{"num_hidden_layers": 15, "hidden_size": 128, "positions": "rope", "rope_theta": 10000.0, "tie_word_embeddings": false, "init": "normal", "learning_rate": 0.0039, "warmup_steps": 200, "schedule": "wsd", "decay_fraction": 0.755, "max_steps": 6437}
Each number is 128 + 24 x the weight over the matrix's rms, rounded and kept within 0 to 255. Layers, rows and columns count from 0. Numbers have three digits each.

# up: layer 4 MLP up, 512x128, rms 0.213, rows 183-235, columns 0-127
# down: layer 4 MLP down (transposed), 512x128, rms 0.171, rows 183-234, columns 0-127
up183:093137120114126119198143163103114078115124113136108100091080170126158145148135153166172129123152156097153122127134141157146100130104123123135124157174122134073123135099123149107095094128100181141090165141137178161152144147163092142140101163123111185159128106147152117194113112149147113117112136136119155133135105130127119102146100091148146135114155140086132120154154122085136133133124
down183:148129162143157177139115109159161092107096157112101171091139142137141149143148152133180163112150108157103154111140074127143107150108144106119093111145126126130141143174145156130172138097126135092128121103133148098127147163112120135144158158114114149123154111089121139111142137172091129137108135158108115092126122149096102116160170139148129114124128131087175116143146163131147116101129
up184:166124107138080137160113116127120138118131117110196133155145106113079096162159118151135144131127157117125113112101116168128147131149190151132136140153096145168129158150135152121124132163115118127132127141167114166128133116119135093131135130139108114177113152073131107166132117132128064145134139137139119116112118100167143154127106149124129070125106119141154120136127101132134146088142
down184:104135145124164122120149137151155104100116168141083127122113134160172145104115135078089122128121128144151129147170145106119083133112071123159113129098167113109134110119149109126151161106156147134117115124120126099156105145137149164124138129120160152109111125201119150105137166105139174109116124105125153134142132148115115116148147111146114161122148106101143152131139125144124107180106
up185:130135145104149125098139120139166177136150074121149165156122134139128157111096091144155118141139127113148103124159127082122118106122151114155131122153173137123123090117159123113115144090108084131084122127153146148083134127106100125098138124150107119103145180153168140105112125154108137094132146099110120127125118113105125141098138153082162112165156090123094111174139135111130110083175
down185:133114119144142146125139101139129125157143150139101113130100125136103118136156116150164153098131150139146159134133114140139113141103104143125161148113138138117125173135117123144121130158135167090114131139146119131135113109155128132151150133134133126126128138090123131127144139148128121132133117123148108134127116153135185117131141104167133150104106146122154142115147126136095121153083
up186:089145106129109149117132154139126129132088090146132116141144151143107139143143110170146110129135103128175137158136129118148128125133154108126123149132140116112168131129150116113104154103147122109123134163071099143176108140123152134160153108168132122138114135062098115084135125147124133116148126166147169129116136092091135130171098136117100161104159114142148122144152154096093106154132
down186:187081143126157125131136128100177139128135192122131169092099115102118096108099117104103139119165160132087105106144100131089109114125137131158115131153106124138127098151104146135125116130110145151113102086158133128109131130126096145128114118089120158121158108184173143171137121106122131150133148110123088135106126134168116094113154117153156075168091160115113128139088131126140131107116
up187:179115143112078143122137162106154153097144175130120095150158118157136145134103114128135110134171145132120115087135141101069120117144138146115141130157089150135076144114155091112116086158104108117117133129123143139110152138128116105134151146147123117120148158137109143149124146126134068120146133110171113145081112142150111144126124087167096154105142168114175140145172117125143097101153
down187:126120102126173153158115121131152115154105141151096132138112116134138132135135135167116130132111096104131135139135133140135111130143141163144077092114124113098156116161127149108122127139173137101127111126120145130112146107151123186129123116128161133148156139115100134120159101146110156131082128127104104124127102122108105113128139109084124124161109106135119156079092165094131190155148
up188:105114153134127182151103156102167128132144140138107131104153129150119118117101119158137085143147154109167099123148113118134124129159124146057158151133069097141151146123107154085143064170125113133127096142125135128144156102134107127128154100118140122071112143153154118170102188169152140117165118142150138141155125124143117128102126107107122128135125121108104126165111145093149150122144
down188:146098181153169164101145133156167123138115136149127149157134123133095124158109154142087125135119132173138144146117129147104125165178081117087185110161132164172120122134178097148158141128141128133155111149112126129122158153102145126089157128162131159129132108116164131117127139136149150144114133155122136115157082110153108169097144120125133134139180116115155102123165124158141126095124
up189:129102109152092175093152089126171175165091103152151159121154153123127135075118102127093109152153069109113098140155119114146129107130126136154110148174075150111158094108109116116148131141154144138127144122147125129134163111114122141103140157172131111100148122123156161152100120121117161110162134141147113139096122096089143134155172129097163127154168117130102097172097151180111088137136
down189:121083134125098136104127150122123144131140187135144137129123144112117123104146150119114137113092182088137106136119127117186089211125121152151121097116120095151098161088120112159107190120084125139182135121164124115126122128131075079146106147113135169127139112153113075117120135115133110113169104115124113109114079142178144123126124147143136115085106153070149105122158131130119134153115
up190:150085106076131150087130147089127168172113141114149131120118137121142151088149166126122132134125132113155092116120138150093135079124147133125133129121101146123114128141113191119128131093149064165145159112156133139143135121169076137113144126080161161090121151141167097077126117125154181129132156184153112077110137107078165138114120122146163142094106099114092088154149095159106127127142
down190:126172103074158108109076154093101107177153217157130125163097098120183109101127153121122114136157137097117107132074157181073163147122124124107162116125085126102094181212043095063164126126126144108125145139183080138140133118124078145090149081108109176071088108067150122090104150120147147096095110148126127167135149157106162129115136147153106107090125212127089101153139150133094118092124
up191:123120105176153137088098114137175147164118141142168147121100121121136129093113156076083122135085106129118174125117115079065121114121137178106136096098117152065190125134106123125097147124153094099173161119145084133096123131093116105122096119100171148153115110116147129116164137121167135124074159116162106118115139077136132111120163147120149168144101149127126152127121112127133126155147
down191:105119151185142103121101104142112128146114195105121148135123110138122160145171115134135115093144148152131144148112139114094093140147152125116108156073097180119167117178150128143167138124140160114125140085102118122129163100090084101138097154125109113164122135094146137140141182142131117113127104082137098146107139136080107113144126083124129125104148127145126101160102152088099180166143
up192:095109139128099133119135129097141127137112118126143096092133098154131106119128142138129144120116110123120164082113192105092141137147164122135139134164132157112170116116104086126087113148112097107098167133131128183146163091141122077141090187082136130124071139137155114134094145141167115156130124137135149162103155112159161097118108130131111110124139162102101145160187082129138137124140
down192:128078129089102126142142152084127151119084209165178126138095138119139120126145155108064162132113080140153126080117111155089150155122145150179143137103083135109096117131109155113149160106118147128192162081156109133143133125120099112105153120119091147133115162161174139143127133081111079119124124138123138132150175179140143128166170166140134092159102135155197080120174131105162112149135
up193:154090104101134131120143160115136173063135143133131124188115116089153130102140065169155171143169146133123126127121144123132123103138154126137093101109105173192115133149080143121138111125124132124125121102129149110162164156120138151117172116117120133158115135132122128129109091128125125142139089160145157133112115073118139090129123160105133097117139119139152147129130129093084146120100
down193:114162140148119091149090137138145082161101143124097147120121112164114131167130171117116103120142124167127126136147120098117152151155129121114123151142140102095138138100164104131150141158128142144123101161103133153095093113111143046128100166140153114094116094100110113106138155145131121126108111073105115189148119189135125168147164124165135146137113133132116105110110097202149085185175
up194:129149141093133143123114137111134158119109117152127102158151149134110143117189110131118154163142105111116089150145137138191138122109113130166128173147110149124173118136149147057100114101150118111140166099140099119090125142152125123152128105135139126117104128092114171142128147138146130121128115143119101111136117105097147172159149144084123087151130078115110155143149162141105132153114
down194:137096098099105122119123160140127117119135180111116151087089127157137132095085114119156151111173097130132144130133156101095132147081109151135092104138082094146104084139158128147129115145113137122125099133145114163160138132136129164125130123124085120131126144168119115099149076147138149121107142113143130140111127138151149129117105107153153140149147170143161113144090117119151130098149
up195:098079128138115117149112122115111068104114139107122123106137150137080139082121146112118093149142124120149134119105147127126106143154155100152127095150099136129170119146108114075084125163154146119101159146103128117101174104169124127113101163083109151123152161166153088118149140119136082149145154148109061083118116118126132086120140160163085132159116134104077140126118138111130110156209
down195:121117125142138140154109143083153085094123159115129116142140144145087149102176123140121131157109148097095133114117153141140103100182122122127131102131171125154167067108142174120130118127111152074128213102144107094103121101143129147141115153123101153170111147190111089199143122130119099102124131158146122093093097121109131110117135163116130114114088119114133135133135153127139121147138
up196:132122107113099125190152144113140102133111115123101152104135136161125165136129163154093147122143144161160073126121171108074157061147134125097114105103124121115159151139156140116130136147100142169122129123105152138157152072146123131153115157150098157107121131133150109144125160117164103107140112158135135165135120137099080115149089108133110145132157126124157142142162134086112148075124
down196:126158099150104119113110099088148167156120073100091184120133136205100125102121127117175124124130150138101143121163165072119151123192159111141151146149116130144136069166110112135154124126103116133132108089135155154146122106139172103184143126140158121111125109135110084102130094141088146117136165137156114120142138109140108065137128165139132156132128148124127117106086155119172123169086
up197:155098084105100108184121070127146140142090121118076130153114135126115118106171128160105149132107169125122117065103164138082143116158115108098101125083126125156154143160155126114134099178081089150093171153140131145106173100123112154106113114090132116118154119125133059136115140159137100120131121140181105141148100133131124110102086142090138109154153135114132102144146107129109129103111
down197:125103111146119135138129089161182126104077140141113126183114090130103144125169139162114157081130123136100134116152147101118121155164094088109149118139100146170123121177133156135169121124120120140051208098161104096129116094147091121100104092083168125183105130119126108113125107129110139102069105114147123159163117203130089111130161121114140071104134158059122128137120090172130097123158
up198:150110097110132109129160137113157156114133151116138130126149130146149146133134142115154125110107141114130125151153163141126164084138143182099098128128126127122101143124099131106123150144083126118147138121133175160117125141150096139129138132129106152107127145121148142141100106118081116086138114112121117133114133117111137153100091118117134123163178101116143089107121126112096127125147
down198:143102121106132104125104160104133127126120177138119139147148123150130144132136123134116142147175156121127127143110153134129143082135119167086145131128141138132121150132140157115122129146115140119126120134137135136126131137138059157107136130128137156118120125089142119179119136147134104073136104123140104121094155111117164160114129119108112085155138120140153120126133125137107130118145
up199:118081100123111121116119128085111137135143101125107135200136134174114177115157200103138063124101105191165136099126095149073128181138158132113133132121134106085099165184156132120106165099129085135104148135105111085090097107093126134147145092153158181105075146158164146110153131127138104113107120149091109142123183124117110095124119124163178136087121114130140141123133165128121152105129
down199:171141113145110126164142181117141077093109170115158115099141115134111166127112100125168135172145108117094102144096152127150140124098129102130143114132144165142162119141124163145125116154135136174152168104129159165134149120125054168100162183151103074154137121095113155167152079147095134113114121118126151084144111119173128114142134147098139121132148156153100108098112126128107151152134
up200:122125142120118112138119167130146148133112102122140144130128111154143119148163107165135122151143133133072146075162124124114151114148131104134102120088160091157083167174217091134137106126088095144095136133157137126124121112101131133159141122100137135148109133129145081186105182132147097101129120127192135102123126147119116089116102160075109105152137116095180143177145083106115118107142
down200:090137158107151180120124102132171170140108195111132106132143115139123128087110148104120171141116128130147080165102165147124134164128118116162122153170156149155144129097120193130067145146120120108173129137106167161120103127117103126117142161147133135103095152093156115113164085137109127171107082142126143118161132085167136114126151135120113121131114107138143135129127142107103167118171
up201:090154111146155149110124156133096142170123151106105186114101138087143138106154122131129134171141122130097124151096116119118146095142112128154127123084162120088164088134125144147110124138064090129096139113137152140151146126104138149095126090147169149135155148087125129109132133123143156131086150149110124118133120132109197131157130072133114112167156156113085159179133106106114117122178
down201:118113146111160176134137065144106108128154056115160137134130107150133101122165106099127114084139204165126115097119137164111080150124126150120114125126099119142101138158113135130148132098122130094132083090156084136163140125092181097165154140111129097128116103090107116125123103115125104135090138150156108100118104108146163149104147084095121164100092107145152154148109119146120130127140
up202:121143134135152142124121139107092142141135116155105178127143106107126137094123082120143141170126126106166122146145131104112100122153124161151147141133117115150152125138097114110097113122115163100110109145148127150134169153096135147125136137152111167172126133147153187108095134083149120105138118130086118106101185112103137163129119136145111078126170168110146117116137148139132167075134
down202:148107129142113114138150129138165103135135132098185098138124170114134154134135128118119101099129142138092111148119137149137151126133130097142130086134123140130101130132165114136177138125116109152132133093118094111121105106129171082136132167125143089101144145133135089147171113172127128153150160114167144133186060151155159115106109129131156157129098100144116135176150096094138107196150
up203:138135156140130118139136118162154120131139121127126120144156138151132150141125115112095144165132124163120109144159142124090145117098112136126117112144122137154118201117149125117126126181143135136162097107150104140100128119118135140131100145122115158161121145087098146170110125111142124072138140154146107141112152171151134117165140135136163110153143096086142154144104129127115139085127
down203:119130099137127187129127132105101139137082094123144144097104100096120096115126154149149090070107144103127170110127137131172106143145128113135128126117110145084109106122085137136135114097103126098124161153109121102141106136131145109154123098148138092098146108148172146073130141152111148164129149127130115129124092111107117141102115136127098141099130148138117110113145139147131124145159
up204:144099115084135132099158138147128132103135106137145092130129051128110171107117151137133112163118099148161112118147110140110171132149170130159157113098129107115129131150127126119111137126154127104119162170102097103151117170119137127119145140107108124149106142129111102112104146156137141146121122099168078100132133146139143117128172131119144159126111134131146131181123171125109137123142
down204:147131149187108111158136117145142144141115136133097146126127211116158105129157115109150139107141139102109128140134115102137110124127097137098100165174117147130153154076139118143160123124118133149156082068154154164124118104129107118162107125162142105092159142115130169126144124135125115095120138148131189154143114106128115123089101128129111116124172104133119157117127109133144135145107
up205:163098112151116131169140107168161149164120127139094098130123149124152146144170120098115129130112158098123135133157062125132130131130117099085159153101104085111127177169147115110149146124111135123111144137149119120134154071149148147137120120094119128134152156105143118156119089152121109087091114126142084130158152099100158146183093176072146101173161083164189099127155117123128113134115
down205:145133133065111115114105139140109094088110130116131146152143146170155097102140143083129129105162089125154176114125115153105147115145140111125151096182106168131123128146141133110132136155170170118153122110136118129101114164128147085074101119157142106144146104140132152154122126132125180123096136135115123129093160134178099158093149107148109102141127153151124145128123139152123085112159
up206:102118110124155174114100154080136142122137145162168113099153101129141148152160083109147125118131117112144128153119135128202102091100159099154116159117084116169178163143141150105103103112156163138104129147155134161123080159118118122102125106129103160139124116095105139120170158142140123132131109174114129173112146112128101164126116164131155136133163131118147097138104159170099119172119
down206:150143127084113146168126118135116116093153163147142120114119138118079109102130147081108123139144093122119113153165106110122121119118117102122130100163111181146148089097138144111148155181099152107178135113117122090132126122132156141138164129158148104159153110150084119140146107114129169117132103130104154117121151155092112184143154133130133138122103135171100145121098123114133126120134
up207:096154113164122078124148127102133123120088112138131106105121157133109135107134073111130128126145110126134183134135103175114138140148120132096113132140109120161147073146050102128124149143103101141125104192142209136151130099158094145086134150120117170157129091125155118152108117158159122123144125092119100147097143123096137095138133124148134099157148133108099132148117078097110127118142
down207:082103156133118120141133153144145134090126137146101134036123148126188184167115152112156137149146133170124125160076156160128181100097147095113084111139168114125112139118172119136104069119128165138109151114126148134145111118133153197134171084173157185125117155177106112092096074111149136117170112169123152109154125142108131121132197132113149110116149111129128124091067137130173106119095
up208:141117127143115138134151141107154128142114123132142151133101142146111200136090139107095123170112156124185118159149136152121135118094148078128107152082110164108117148142119175149110116116117136128128141138127123158118128140117111153139119169125139151123097122114155121160152132149118095141112126151109124115098130103136119077090154126105140120173122160130163126116158128143145148199161
down208:161125093133150127146133153108134121140086173132102116121124088139148172123146128129141125146128117140120089154149111146126114113106101102143129168130092185123115151146124125144064114090123124112145165137148111134116096139083098147128122130137095144122112132113177113184151137100160106095131119134157148087102141095154135112094118143123130132161121164117123144108137141155111166192147
up209:114127124085138112135166150101151170108119140158096098126128146119113142151111137162111165118101122135124127109170120120127113149124152111144120159064128107121123174134120103122102121082114123143126143132105100100134157139116116120103112083111098131095098128115140105137141141129151142091146148117109094099113183132107104075155113107132119140131151097146129100143113136091142157117131
down209:096116132114110106141151209110109062124123160106119135135147156157133126149129123136129156106129157161150083158188116095142165134126127138154149151093133108156109144105146108121098144101117109119174196143120135134156128097126132136132101114137093085136142107136138141135168122133134114109088156145145100083145145128145144112121145131132121150183158114179161130145124119186126142101109
up210:147112099164121110180123160134121158153172120177178133126116135135129149140092136085098102150109161195173166128112123124090129133080147124175088126116127144153102120100131144111087124111098109125099157154162090086101096140125145159147110117097110152170111129118178139120155128121139104135135139089077131161111133113093109119114154121132108118098136135117140121142139113162140098078153
down210:120122171084136193099112098106129100108099097105076163126139098155122124162148114160129106062107101070094117118167122142127111116145119146131168109145133144085137132169145091118117123112119144103149142116162182140134148124172157104141165125143126146118155131166055110095107126110107117117152102164166124088141095143189208100133136146127151123108110157151125127115095165113168155149138
up211:108139139128091122142076113131147125144133100125118098166156134134118139139128151115119157112170121169131109155113103127153104132110120118126106126107137141106120109164137126045146151147110184125122168142144139134127193132145112079128119136148118137149126157107119140192124148117127137121146117132146103169143137139133137119124147144129139154155123123126156141103115126144106096135148
down211:154134130123132155127170134118106151121120132130138152076101140136134126098144123147167110148074112103117153085161135152132164156113153154156148135144112113167147130127126139224079121117192091117142112124132132145135085131112134167143148104116144142102158108152168131065138122173111134147122124139132158098115126131137136136162075127124134099124137162142119125148158127117148160116148
up212:120105103094133145151136166101134138153146123144139135137151128129109137132108112156082151136128116132144169169135131104142117089170140091134136112149117103095103107164142108146147110142131124121112159111140080123141100173126104106136118167136145163086101148097130094145184124141117155177131149119132162091100107120126172173121090108128136120095125143128139105137134117141130177170157
down212:115128145150076145055137098146117086134098060164121108132129118143135117125113163132134129163099155116102131108094116132149121158164118101138117151122144137163151151112126148134164163094111139145151085107124118128164145144116151097141150114161123121146128131145119135075117124114128098120124114148116114152140124128135080092147160151132119108149116112115103125131136162163136139109155
up213:099124122147141096148102127150117102118098173129153115089168120150117153113153141187141143132134059148131128116116132176124176144118156135121096117146151123152088103111172135131154142136068109112124194140129149085141121086113133121109108134088134098100103128119099104128094150127179131125167126150173114113170126114110133095145104129136126116147131089116110113135126145089158109067113
down213:135136122111049106155169122137115152123082144100130148108114140122129116155138113130132139107085134147147148137136120131164123111157102139161117177101172132136120099110089108108114172082091114176122139147114161168117109105154099162102155118161131146085139115137079140149145111137123157135146119124149166101157071070146119116121133111157156118146131156136157087163076124166130127102138
up214:115118113120119104149116133139130121117181119113153116136144113142113170144163131160157099156106129154138088132145106121089138144134125136105085132159134132112126135124137138130115148129114086156114109174134111113132151115104123135121134126089114149114103144112118100135129130144158115136136108128110101096135150127117101081150114136083188162138120093141162179141097129111103127139126
down214:124119132096113101131137152115123135146166146092127142138158143112131132123171147152165113135100132127099113138114129113151137167135100126162117116126098125116153135145126168144152157146119134090129062161143114148134152120155087113140175146135133120116109134152079130093189107140155122123101125099123140115148103112105089124135144163112159146102123135124134127117075130168100150130145
up215:129087112125123123143112129161116143120096145098138164091149143169162130109083145099109124176075105134116154103088106119133142132150125133088175173098087068072150143129123130111138156136117134108128167138191156104104118104102112129124114128128117140117137137120138177166112107088140148103130144142101083114147131097168133116118165123116098134152181130136130143113083181174149108147145
down215:089134119175151114113118146129088145120136182066114125119125158203127149127087158168175127181095118124108120079114087097162106123145102136096157133111063101130114112123144148164111131144130150069070125109168146125148149148132088133111120140128142151149115166132172137131117163138100139117152147118105097157147172121154119126103122111086114113172175182142158134126086131155114111098119
up216:139132105127110101145112121154130126157173123093081142150151143124090128120104161107133094137136157155099133115157143123080127150130135136126095147134165120149130136118141102116113133135105107124122100154120140122133099161154131124124134151119150157128105123130142127161138100158119123107144154158075132125078141114166141104138103109098107111089165128121186138125134137127158103111155
down216:120149127116157154182124085117124154152163100135129110113147151087156122103137105123108184109121112111129143157157113083118140156107094122117128145140167138136161152130126126116135140120124129114138104143147147139108133119144164079085124117144102131140163114123089110117139096131139166140131103135140146115120126132120142153109184159165150121167133100131115118135130089115100158149135
up217:168147088124142119110134107080130125149120135121123124148148142182132096119167157139080111148145127093098108113149111123115149166148109127111188168103086127092169167118152136077157131105141101098076143168113180117156142122117113120089146144102102136117138172091148153163154114117139162099174144151109085102137159124109127096141128109138120142125105090143118169127120144121127134165117
down217:123138113140077106109114104095100106127128120081118133112135135167102092123144140156135142159145142111136126119163116099132136130136128092148134126097128109130132162145162113099112161110182108105096184127100157134162121110130088170143122134145146138099110146133163147107122070123129137101140125119101100103154141091137101121110126131139152123145120088132135122140146181175145108166100
up218:112182150157132115118133096114122103121132152119116065079130125159154125082144113151099112123170095113112120120128165133169178115100134147136127115113149138157141127167122136082159105134123135077069138142168125138111134119157095098124149153129179098147174147109119112138098171140104114112159131164178159111135147117115132118157079152138090109131127107138167140152115153079145085174136
down218:093141143134118143136132159096148164118095195133126135126122144168132101109095130098123078138106117106142067030131149117128168117122161096119131129105081128158118132173104098151109135113139092085154168141163114143108124109166108184054186149129141069128117173138199119137107181101053101117087110120152148144143094111161105057110154148095142094136083117109077118104129152135095106131110
up219:102079120136092136114158132135144102111153123128162137121164142189138109138143124128129113113118112134121122126141119102130148132136129124125107163095123112101134147109167132115101152125121149106135077126144109161071146148110108081130104110172165152126108164087104167121148141116084111094154145145126117118115142114158128127154137111152147138155091134130181129110094218152116151110144
down219:108137116135158172096125136122122089104087161105104109160129144102092110113149122161173160147174126141120126129154143131108145143119135129125102125120183123154122094134125115133137136143111109188142137148151135158167105120117144135104155159105156141145141119152137119103151104131148184113089087158109131076168159128105148159126120194126131093136127107136100135095100114136136117147135
up220:117092122152104116149096111124139084110125127123134094122122104139091117151145105164124122086172180101154131105103138142116120121104150164111147154127131140160144143155106136143104142156103104139127160122118108171120138142164115103141145198104091170145105127097136177136124133148174128123121136132128118102123113153160134105110143145148143118126157103137125132105152132097136115118131
down220:162162129119111149130153113117110084079112160115099162103148149146127130158112152117143101104128109141112120157145117153166150118153107127128130111173092102147148118096135149124139147125133135148149111066133138108121121148171093140124131126133123136131149146123131106141108128104081139118108118116148124143141136099154138140143142109124114120085129152127142090142110154125119129097147
up221:129090091111170161130099139128163130125174138133096167075145116145140151165150174129124145130137082140112152112116113085129125099132190142143126165071134107163155101101114169082102139152155115103148109128151137128128112169146119079116090150148182140133120096102087121123119174114128109105143092139154121093151117082111129143154094098117111119137157137117121123112071140158125146185112
down221:153091143119143149144166099098119137121137117178120206095122126129147121134125148115150116077193078140151101104136181119178094119126164126121149109117146093131165127036116167142122087141124136107152210095102126104133171117131156122084159105162154125117154149114105138105141106198136140173139103120132162128119106116127106153121151147143150131119146140143135139124147137123105181124097
up222:106132125124125138155101117149134141099134106142089107098128118102107119144142119174141099173120124098088130125155119107143178106117175161096128142093091151119204160116118125159110115139076115126177100160149101087114137077117131109107058141136132090094135097108134090131103158150119129141154153154184094104166117119140138130094105091155124140141101119125148104168096138115118152113152
down222:163161117113157116090110134105107053135154168115126160128163110119123132202115120152126132129144113162147153191119127110100122115106153129097149080144112128149142104151137144133125090126165135150128126093075156138103125150154123154133131118163135140122114121108081110138100105097099135119129108149128173118116173108163100104131094144084141088172188127160137151134123126151137093155081
up223:118106135081140099138099200117119117182136107148144170150119126168085172094134166120117109110133121136133127093131181147127138113136110129155107137111088133123064130142161138134097140120086118146124132105109164131107128138135111148154126086125097172133105153204186103106129136069135109114151105133101143146093132171132119122134093119093136119141150110123140130118158135145162124159159
down223:142128119164111152168136144146151124100136144171134117122089139151135127105106153111116153141117142111123103117160179126117157119141147144090126114167124157125149108134113140163123132134127131172170154140124222121089119100144143130100131101135075108099139120090139111145109128116156159174179145154097110136120160108149141116089121143085143066104148102134141084064137111089107102137077
up224:100117169091113154107106112105163130132099147119141167124081121160145155157061113112120095121108127151123126108126125084097086124144170120167117125138126158083158144137147153100125147146153150105137166154127096162115102153141123128110123191125138130116081105123136103183122161140124119172044113140169116092116118126136104144116120097076114185128132186094141155191124155158136154155110
down224:098184142149110132139102118135122146172111175098107127101122156110159124095129109151131146103145104145144068126114197078171061093137114142115134160140142164148124127104121143111079105111146162135128155128152121130133155068103115142142133125095149144119138130113148159122149102110133137118122123142133129141175108121142091128095131085126121112132118122140124143109145093121121142111150
up225:130104111164080116167097138150130088114133108154125111126145154139124113165162123172165092163150165150128146097100101133121134140099131120097148115123117130163129141117146127119129102160092152156099140175126160145173154102099113161122134152105082142130138152156144114138096153117131110108120117144089147124133162082137154125117122140123133112160136097155184138122115102100124087133140
down225:152139189099154156081145125127155183127108141144106139123125097136131137121078120101071167101132096131108103144136166137111140106153151137148123138140148113089138124148107140180103124112148086104128108086134076143115109149137171113154122103160153118141130133121103134108149116130109168142130119107186105116090155143138140103135179158123130107103129148131127116126144168137130178145126
up226:142093096099120147125123119142169141094124085137129088056137155143127151173167143161137108125123127085098153150138149115108139100158150135136145100112110118043114134139106141116126165152150145116140164138090103137149085107125107104107131120102117121108090146095084139127107166123104147133144098130153134103152170145132146124128099131139120154128112148112121145160100157107093130128176
down226:138146102109120152128169147128132099077084177127095135149092122117104114140122147156129105131101132160165164104093118131147136172136101111156138095105142133141116131110136120081123113111095124124137122108152139145104100152101108143153092096133128116123143135113137139126136120120143121146202137152101110154137090153124092164110113147117145123143137114137160148120143142114122130165101
up227:150140154108129104136110166100138120137154115096157150133147162159112167124103126132134084100134136133089100147124159113120131115102112152156147088151144146122102173136159136128086137134128142141099148104131158127097129130136100149122101110157156148143152089122105108135169149101137121108134128136178135117115156122110140132154131114113122159159094125158123140141129117156134131183169
down227:096143132133117149120147077200155166130098144162075115138141103101134128143181135141097135137129116150181153094117126110123126149151142138118138142118113121113154114116118124120163133138124123116146127146157147158161130124110146129131150115116140109133151175124174155120100120137124123144139148106102125124123098158154115130098158133152149103102147138094143113100122140117104148112101
up228:114105116111144129144132128124161109144123154119144139121182137159128159111122136125111138144109139139123121121108110140142130109132159125148133111124111108125144128130144113113117154142131098165158160140136148108135135149136105138132092105144149146143112107131158148153143138131170086168140127133130082116115094104135123150153152137140151071131141127137131163133165112140139120050137
down228:140109126122140136140120151105158123102075189145139132135189152143166122166094120159140139119122163145146134110134114126153120146103146095148118115137102120132149110106124114146106154160074090157158147113134137114164098137140097132115125135132199127145098122125148137138130110108142120169161129109119076132132094107132138134125170147088165104140142120141165128165120076132152120089125
up229:112080073168127113160136148118130108121136119112176166109158168160101114096091132146090144124133113124153146136148140102104119155148156121146092157100117136135109110159149104124100183105163149126132129128126094148095119131111111159099106129161136149168119117109132139149145116137116099086129150133097120100099186125159146099163117124092127133146150135116155132117075174107157146114117
down229:094129119129125140142152122088119110130099139105127122163119130135104113118111076151138168132153116098150129140164146120123139130134148121111106148145147131119146101160175145138141137154103125157130196141082110128119114105114122165103134129120116132134126125136153111129161135118174140090095074146118107116154182114163139161120099152145118112139156115133081120087100122114144142121118
up230:151137084159122137194110102125175124110159087119134095131131114140144141121125097110133148096124153147128130111109107118128090122142155122117115127073144128176128130148153120154107180147130132114138178105106082084179126119128130082169125113140154092125113140127162141091091111105118128110155121126157138153204181088117139133146079159099163114114128134137124164130102171153097140170145
down230:111095141131144088099126182129109155171113125120134118139107135150121120149144130110123109107126143106147165150152158160134102067179116143161092116117147126107117116113111142120129158101096145154154136180167139131094129098099140162141120129129110160131114105138098148151180134156149149156124149137096104118057097125093108131128203115148119130147134143125180112138171117123128085152111
up231:154120157125118133141157148153133155099115116112127133103153100175161100143146110112143143104117105139133162162130108087077152137109130149084144108141094082119115157115164106101139107159116136147088112173157132106132108135058126144115136119127090116144172104152163094141109107146112130097151156115138146151066150157092105134161147157126131101138140128142187124144115176138154146110153
down231:121114106140146169136111138092126101153135123162153142130105156082109212122112156155118103130157138103120102101142161159189126089123115111168119157142159183163129117136108186158129120109167136104150129108092140146114147135184150167136124095124150134121141121104083160111128123111128139162124076129109115116162130119188146108094115128136144181130137151134093125105120107152124126141117
up232:131171103164148136142146144105096166119162111118108089122123063140142110107117126132100140161145125132089122146131128094128146117119100147184128117123115116142149124103137132138171109130103093095126126176110149118143128148135128125124152118131099122184159079108114140184099148122089112146120163149137156098171137130108110118160118099131108126118139115129116135185103130148161131116135
down232:089090158124122132115141136125188087149114141152159158130138198130101147145135139116174119142099096118171139101135158159136099133131164149130117140111139151123127159156129149118069110158155160147117153085171099129104135100100118160160121124114146154106097157154145115079200157131166155123145099118118119149114110157159143132106119134129179131143119142124121133117148118106101117133133
up233:124142137140155148088143136177156101089137145135124120120135113146125164136122151112090114219167120124083135145114136153104129119103109120122138132107124158114108137123180147137118078144101104122166133133164129114155145174106169163104134167123137126125117125136087105123126151137171127125132125125134122143127172125108147075111121099112109115105145161168091148159111114177122087120156
down233:149128148143145137126126154142076140166154174139078125125113090107110128140134137142119111117129101131148116115137106126105132120122084168118103146175170137155100149154127131139142150100172116155121142136134109138147135103178134132130108136169094139118127134158123142123137149125096080129134137113139158132100110096129123117137135147162129124166107088122125086057131109094120108090149
up234:147131119136098128163137131130115152136149131101111141112098149115110161115092091087154079127133126145173129182174137148137124098166153155139166120134110131143165111141086095106128129081121079112118140180100142106099101125109080123069099130165130147150123176123146174180140113152184137144088105133079094115060168140088152114099134131115117138102111103094137170118114106085113149133188
down234:132132140117122114091082133134153145159165195140177161109124117122165127144140126127139125141139122168149135124148139095097126077100177099160111125155109103109131123118085089106095142087161120132130095105124092072132135143113134139110099102121154162114123130124143100165131115073103155130143165102161168159134089141205120148100089131161121178140079134121130111142144127086131123105142
up235:133148133114127142145129103063148142112132094106149145136105152131131147107115129108098134179095169120117148120134133157097118096108188133141135134150144125108167123181089077120097137116117125135127132136122092145139120113147118146168127145149126127138137152158142127077118092137130111124130153124116133080076099079150107110146149103138138111156158175165189119132113113107131131101111